config.yaml
n_head: 10
n_kv_head: 10
activation: "relu"
norm_place: "pre"
positions: "rope"
rope_fraction: 0.5
attn_scale: 0.177
parallel_block: true
init_std_o: 0.0257
beta1: 0.95
lr_head: 0.0066
batch_tokens: 32768
Each number is 128 + 24 x the weight over its row's rms, rounded and kept within 0 to 255. Layers, rows and columns count from 0. Numbers have three digits each. The size before them is the row's rms in percent of the matrix's.

# layer 10 MLP down (transposed), 512x160, rms 0.218, rows 96-116, columns 0-159
092:111107119116111150125120151106110119164123164128114122131128130146105103158092131140131096101086069101106133135079147124111158136106095122155150145151161123151120144164097128159137156137103119147137126134191124135106162091127144168136141136119108103083109144130137138176125097073134096119121123149159111157123151116145132132131140126155127136125128128117152139131155114147147109153195128102160062127121115104104139084087133140128147072090144095126171104163088125150091107138138108
100:142082137146110162084104156119148072124148107135155157134137138192131106113134125114107134109120074100139138136107142147112139146159128155143134139162119152112110124137087154140169146079111115150167099152187158125143100156149131138138123111130137094180134134175132118094167125127127120117129132120082156160116135139078132090132124111120178123136142108137174079120123150112118114131114129150130141133116133134155103118154160126139132138108111126092113078086182113116091107157150125
092:159117131108131119153110134142155116140119088158106148145118118133150150124123172123131128182134108137147157130142123141131164123100100137068111120097119160116108135144136096089116129146101128099206120096179129124143082113139185144125095142095150103116124158111157116146112116132155144135164106115090125147117149105104085143169112172113140121175114081153131131104119145138160110167114124071091102159114142133146150126107133116128168120106161118121129126129130116131145193145126100
092:173111105129123128065104093128136160111134144141079123140167166112126164105124088108123154163129133139147130105164123139131113145087154115074139102139120128129128138106118161096153150176140090144120112140140112134114095127123086162092136105142146149129123113121147108131085081136157092140133133132186115082100113138101096130147137093112109139156148148096109134081107155109112107107135112160097121144133066143098164143110154161167126116142162128099124098095127156111122118121123124
105:143114189096143160133091153126144139105114145144131098148121149079095151177105143128153076094144124146090128147130107159150173178081164123114144135114136131116120145089096080130108124091087068117156131166113133126107126148132163124141119177165108150133158137156117111141127126111086138110127121122138147144135092077119105107138062113097109119122140145118125128122150140146144131133126111144116155142163096163119136153152094130134160164157130162112144126140161130151133145114126127
097:135120133137112113126123123128104124125129154148134105115141099130150136107116134063172102139099108122098132156092108116121118137184147152197084120102158148166108097111098153124154116153123167131154126145134124106163130106137087110137145138095169176135159100144107151161111153133106159151119145126153172130137121150164176162122139148126139109133134183108085160146114131152093150140117146121117098108177139113161137133066135117126160115112138144137138125138075115082143140133118124
086:084111109117166149150143068122180119162116135120165132126114159156129090112116116066140156094133112153140081156120129111126168110098156151129166068128130136176144094129136063171127161123103136139187102127108147124107126124135118132098080119132154163134139116124138094106103077128129114089103179138117133126121111137136108108102118108109134153107128132114127141106119160142146137139141112125089124119129103118152139098101103124163120099135159156112114119118131163128100103103156129
107:149131115139076139123146121120100103115160083130112123122136146145107158130087092108117139137120118141109070184157104131116187155111111125119119119147096110142183131085123147116133145138114167145066138119103119118093099140123123081140134145140129135114128086125106147139141117146107086097110135101113079122125148146113090163124106091095160127096177102130141150148124123175117139090132169143129134172120126114089102096146128124134119130112099119133106142088107132066138103150132139
091:140157134133134100105113100115116123140128095099104140164138085155152107141092141141159134089118173136092165101122154146113161137106138097119147106119113096111120154104110149110095102123151172114144172129123103177100137097135161163122093146125145116123129143114134108095180141108132133165171109131125154140119070120129136062147135115096087129150104181101163149132146149121120129119163145118099102150114130149126105137151176115110109104104096122121087148149114070148138118128116120
113:124161108159115164125119153108128104099138118144139134136131124098129108093154143122136106091159136113161094119092147145118126164105165124155157113135086146113112131125132129159123096127157094087168185100110129152129117103123116102157130132112066127118075143107127146111134149119150110116118138116157125124166109145119149104158137120120146154081124099143111123105151160133079131158168155147133154121094106120160109151126112167079133115169107147182082148138137151099060109116139143
102:131149120134075156102137122072120141132108089155104101104140118096144112096130131083136142091105134125078137160166129137146133182111127133069112149131112113100129147158125126187111124159115079159158108157106165114103160119121124132158148131112124133130167123155113112086124136165117118133118148148152109104157132155081132156122141102156138116157078133114164119079124138114124150102104141148132145130125146125078156081122115114161103124153174122106100114155142138118133109143092149
093:165132113160121107189148117142154114119168121151110171086139104099167146124105172142169111155171116167108160139141117135159102102135094129153112121139118116104114111130131131117133112136145143105112125112128184113105111135126129143128130106110103114149147148184074129127119144136126089108101126100145118144124119136092163132153143110118138150113111084147119141145139137166158128104169102187136171111140117147147094095089146131115120113127123095146172090098107156142056112132148110
107:119095110136144133150103145122111088119137121151104131122143151101159126072158112142142147130105137141134136107106146146110075152139155112104144114138128127112180114152148123125155101115137137139188070106068114106128150140106074105140135148144137102110159142137116132124118151186103136128172114186170190153125106125134137139120114108098147124093173127114158091119100136186138139140114142103112136091124166121121088112188129125112144118148129134110123174120117129122102135142138126
104:098142158154158131077173135115105077122161153124143152072152092150143136146119082120136170107103155152122126144156143116100100117153090113150125106136143169087143142139126168104131123103118113147119113147147110118130101186183111118110112132161096157144140166129157107121137143151145148123151145096111108118160128110123092118093135119095151106123164156142121103132151078144144085113146163103149135112107077080125114165148119110131118141139098129137127161118143139088152109116140118
087:142122159111108093108115156147111105176116143087124144154155095146106118159098089155128154124139134101140158107138127091121140124130089125140163142140111089118099106148151140160185150105086122165173132116124138114139166141158111145082146151156123114164154152172122109109108106104143109174098116126150138153132129132102087129107115141104138093131144091116135101122110145141104103122103130159089146108115105153164099118114096094084144146163125135156144108115158073123169142101105147
098:126151134127099124108137090134132162126129112101115136102139122153103121160114093099113148140125086090067121168113149109166113104129150116082152139148133130149113149117127187097148166116135082133166119148147173097124142094106126143113108123136156141163102159139105116140112112137108131114157129131137094102120118136105106146139149168097060107079133161102159120173175102078127108093146139115106098156134115159129133129092106144108089114114122090140129123155123155117106096112119109
092:125116128137100111164165134106153135120156136129116075144082165112122119125160113112142138129154107074150143117087115107119154110122097150119167108108137137106129129124107179107146136146115127104139115126135162132164173106107110099151144139128094084099098164115090124133127061116134125154111126133133147120122131113112084146129138104148121083075129092128143112154142105111146132121123138119118173091115115190133094151120151082143148106137122080142128131153111120167173155096143077
103:105157123134077167158099125148144107139127137130143094160121125121141100136156064130144120103116132129161116088112124134102058130110155135118142167129170145138118142119160127130134102144113119093112165130141149120127154135147132147110164138147148094181189096107117091081112203137104129141101118157122121129130150129091160146159098118118161106113095159127140119120096157100104172101110162123144132183105089124094135115128137115140092120123114117148164145133137134115147123113122114
102:123116127120079127088104125145102143163110138154151131130151130111138145128154185138124131120128120078136150106109105140073116152135178184133105174160145133116160157163086145125177124119107123135158125122171114160123130137108112164101140156115129136151113132151144139138123177112109103119145148086144087096074162150153118097125114097143148091113086149162097088096108162087131142107150142123159138113092159138147117105129160110132128136117124126112109115146096126129109094140164140
102:116138172128127114145164122137122117099121118149087159157091181095113154148121102105128131108130118115100127117113126093104140090117167143164130100144146130139130149132122090152092124145133131133146137137097123126139123137111134120142083138135155114143087122155106093060148125136100121169113114123107131163133156169144118152131140120141132154108109128127124150119124125153144120098124103094121110142128129128090170136109101163043107163170165102118154185123105096107122166082087083
103:121100144105124116136148123101120141155078114110088143149131085135140130125110151150144139113126105139088136157144138124114119086108109138100088160136162126112172126130131111143131129113120134140129110120127123084163061092139183122118115147135097164141107097174122140106126117121165140122069094098163162140133123143208141105105134132116158121133091186126109129156082128143117137098140121127134103132121095082152146177133101118135125132102098133139163141113164155171104126127127106
# layer 10 MLP up, 512x160, rms 0.268, rows 97-116, columns 0-159
097:130147128106069180092136086122113094148048117119136144130112107134142168118069138109143167101058143142126125108097138097150150112129111155126149108138138111131127129144150119123124113126122118148156091140121134124113101143141153129168111104112140123136142126135146183131200176134127150107146155118152115132148131141126166075137117139129142125131166129127152110081120134122139163116120161055129173152120132106151128134093112129100128151117105100123121126138115094131133139141088105
095:146106169072124155090137154173135112109175077140095099161125106131135138120134152126094122115148099151119132134122108091151126125105105125109129153136117137148152148140084140166085119150130168129124119124159122174146141097105157155107105120143094128178116150121116155147141161125132150124107049135151139109129152119098126103164158194117142133146110120117117121152127108144156117120138133156109084111125140121094112116129102113123104173101158113133129143123165114164074154113097155
099:135110145117139137113157096133121185137114110176137098158131097126122143130149165106082075122128110098132114101123154160140099107099146112125139113134106131116151156152118143122144151100114110086175145141100088133118124127100145095134140107136106128157078089054133162144127150084117126146124106108089077133092126149108122149136097130137115130139165128180139135138127117099172136151146151126151098129163097156171120104134119150127082145135178116119094154147133112125141090139154111
111:128146134139099105094109148149140156124116082137114108145081110115070142086130113109115144162144118162090122108128114130116158136120151148109134125109131187156120153147174122138048134116134109110122150152099110095139083136182113108144148116147148108129133144138124098136170123114116149139157127131129131105133121122134133120145119109193119136126141130118175129190134109093056137124097127092161167142149126138110103094139099134104112152092149139114147138148157143099147154159118140
098:152138118124146170136085128116144097116102109101149117092135106109131114116117103154171104137119103165120123143132114137160147133144138145146128134107156091126110107154117165169102122157150154116147135121112121097117115118138142124113120127142167070152149135152149122121127130133098123111073149119046127104186181131162108133133125146151125080119135152120126148133168110107108126132110113125141128060171136120088132144112132179162110192123154155130143127170091117158116114148139102
093:118179093113118122135106079103134122191122146116141118114116110134118155128147089124104130142134102122091124162129156117106162158144136141129141131136172103120128121133092102100167122138134076108121108118164113136105146123138169159104120136109136105143130115167136134096105134104134135127136081132158088157175162158125123132146126133114130101133162136107120155150067148102107128141159048163086130129141140100156084107118149139119153125145121085143119125123121182142096136092159166
100:072101124120133122129107126125120155156139156112124087134134081112176092115107161140158076111138114103154057139125106109143139151169168149094136106132086128114148144169135114157104121119140132143134153141089105126102142099132154155110125141116150126161128189108109119118145139147161141142165149175146110128148119171102126144110151110142125133117116136122152128148116134113136126090154108087134121180136101083085135127109155131114116157149105120098146202150107130144110153131101130
101:112129154110135090102121117118173122097089128111117144113091146110123122104109143172093110136144107130158173142120151104159145147101130091131143156121096144104116130116132140139151142117133115112129076134134096167126140162134123113105150169140119138149134143143108128157179149064130134119130138112160131116078170093121118095103134131117144116146169085155119152121165128172097158082106147137109159090143097120143162128111123097094112159124165119140126172081095179130143156126151141
104:133160136126087191116111131149084128064115116123139117159116105130106127121100141092158124129124130139140114140141085122161137144132115146137119152094112101128133118095061105138106146133108110115111147149100108104148119153155135127152155143095173097111111132142123162153088167122144106149123110149127133159145143110103103060138123158145108123113100137117153086120097153111090127123073143102122132124151089138200155151161110122126136111169129093091135120130162116121115097159151125
098:146163137101153122077164118127128117081165161133142140098125125107100149098075140143111136124121113115135149139109082151152124131184139160105111177130126135143137153157141107160098152142090146137122132058079131051151118145145164114113136121150131156116119114170119144141153095101171114133160107155156108134130131137083115128148091144112120129139114150120130121112106125117096120128113121153111113112136139110150068100125152154123097113138165157115129157086096152123132139130101097
097:167134089103138133122139154132096136121122105111125107111147113082167105147083125142134146160159163139103107080157149121136141121146166125089151180114082108162138068105093138154152107130132169145145144101127141159105112134133068138102062092135090122107128099106116116125148113104140131127151133105125152125145074160160106144136132138193104140097128106133085109100135102137115145156147133123152135169106125150141152118141105154113140115139111110145124120145134161127142158154101140
104:120125126116094111121139138155104136129116128137115147132111083158112147131126137119103141130108149166159145109089093123175122144168146136151125095095152165161114133134117140140126095117157084136092125105103116150160118125166130107160172136167072168094156141099116124138115150161142150102187072125104134138160120106102158161123108153088113135123133085115129144122101148104103155111092105145126099179098164129160135142156128160127157089174146092139117106122128154132134117131107156
102:108140126091099117129151111110087111144122137143133124114116103142159192134061125089113117131121125152126165129142152082092118154154134143114143157158119191140144113116150091127129129114103136115093118150164112137122154125169124148103131093132138107121095090104125140097105114131118123149120185126130150081132158105090117123117120124125096175142167147124080139146153130137163133125123088061086135145145125127128113116147070122110104153118143140104101175145139114129108130090108146
092:126098102118198078121167153140126100105130145151112126091110144114103126111097109151121099105112133110107107089166146152099159137110091147129127132098153125156183158107156096141137097181137161114086128105136155122145100157104154152112141113082163097142129147137155121127148084115124142095125102123107148134140177122129115088132155120096091133113121109115148126141118125109119155130091178165134127150125127164084143150132119123119099116115158113116110149148145160069153129152143119
096:137115126114111140089141134128142127117139184123120120149114102176131118131108146110130158095119143135101112098091131076149108103122108104123086134135115094185121131091119142097190131172160111145127152121138122178130132138106154166164124134132123138161145156181122148126134120163102131107149137114134088088164157144121140122186087103144146087085135135148158117134105142139127093120116090094136094145151141138100187152104140151117100131114134148095137109127081113117097116116137145
097:133063082126126121117129125138107136108121122121118099111129098102126133115137136112146148113158117129151126091135089168130195115146142163120144102133148096151127116141165129113102104103148119128122130112142099107104135103105088130133100180114112146117116130130137157103088117163095122125056114100108123145147121098121106142122126142155104148118144116101149181126136104161137218164114099150103158111126089174092123114105129115139127128124112191140137157131100131141150145160123159
101:147181143133093138144164121108126148108096153110136135143107106111131116157138126119096129115153143156136158137111152123110125140110116149085197105143122152152117185117126098153163105147127126107130128120103101151130109107142146160098115143152155187179153068113107125110124140148119147149070154127123138156150096156113092105130091171104125131131131101156117129153123092144155155132101129162115115119135112106087086110105157138120102106145115132143126096185130135111107156143180106
098:160070086142137125132152094146111136160146108150149129130117154126145159145146145107108126155112148180153130154120122157145125178114119120172130151129134151131113128144116154137137105121145125169079128092124171080138175132153089183117113139114077163119134135106168132140096134120083110145119152135162094122161141141154110130119166141099166122133150147134122105158111148107120117133145133112096101169136134140173110087121083121096131096119100133122114149153124094162103175102145136
099:143187150131097146091141142156100151122158135126162090115063148140100127157098069179158160150139120119104104114109129148118140133168140112128122133167081122087129135140089118142144139130136140113143149083103097109149117120107082122130131146135175122145141127105137093103145100123168124136103116134161109129151162146122097164162120088101115131122101123148102152100105124076126121141158107081145126092166142130168141130137114130136137153126111125095104127161131080121116132095147108
097:151118127181181158111146115125140103118116118131109132136149118120145104121147112106142073155143108127143095151105112134154096090134111145107112161133188138119170132129147128120133150145137142099113073082102115102167120149158136146133136152157087134133132152100128110098123138121117144118103132147129091126154109133120148132111131153093176072114110154116125154125152129136144144079098127111148112168144059141098146109162178147106118087138174126141153104133121125066152145133144152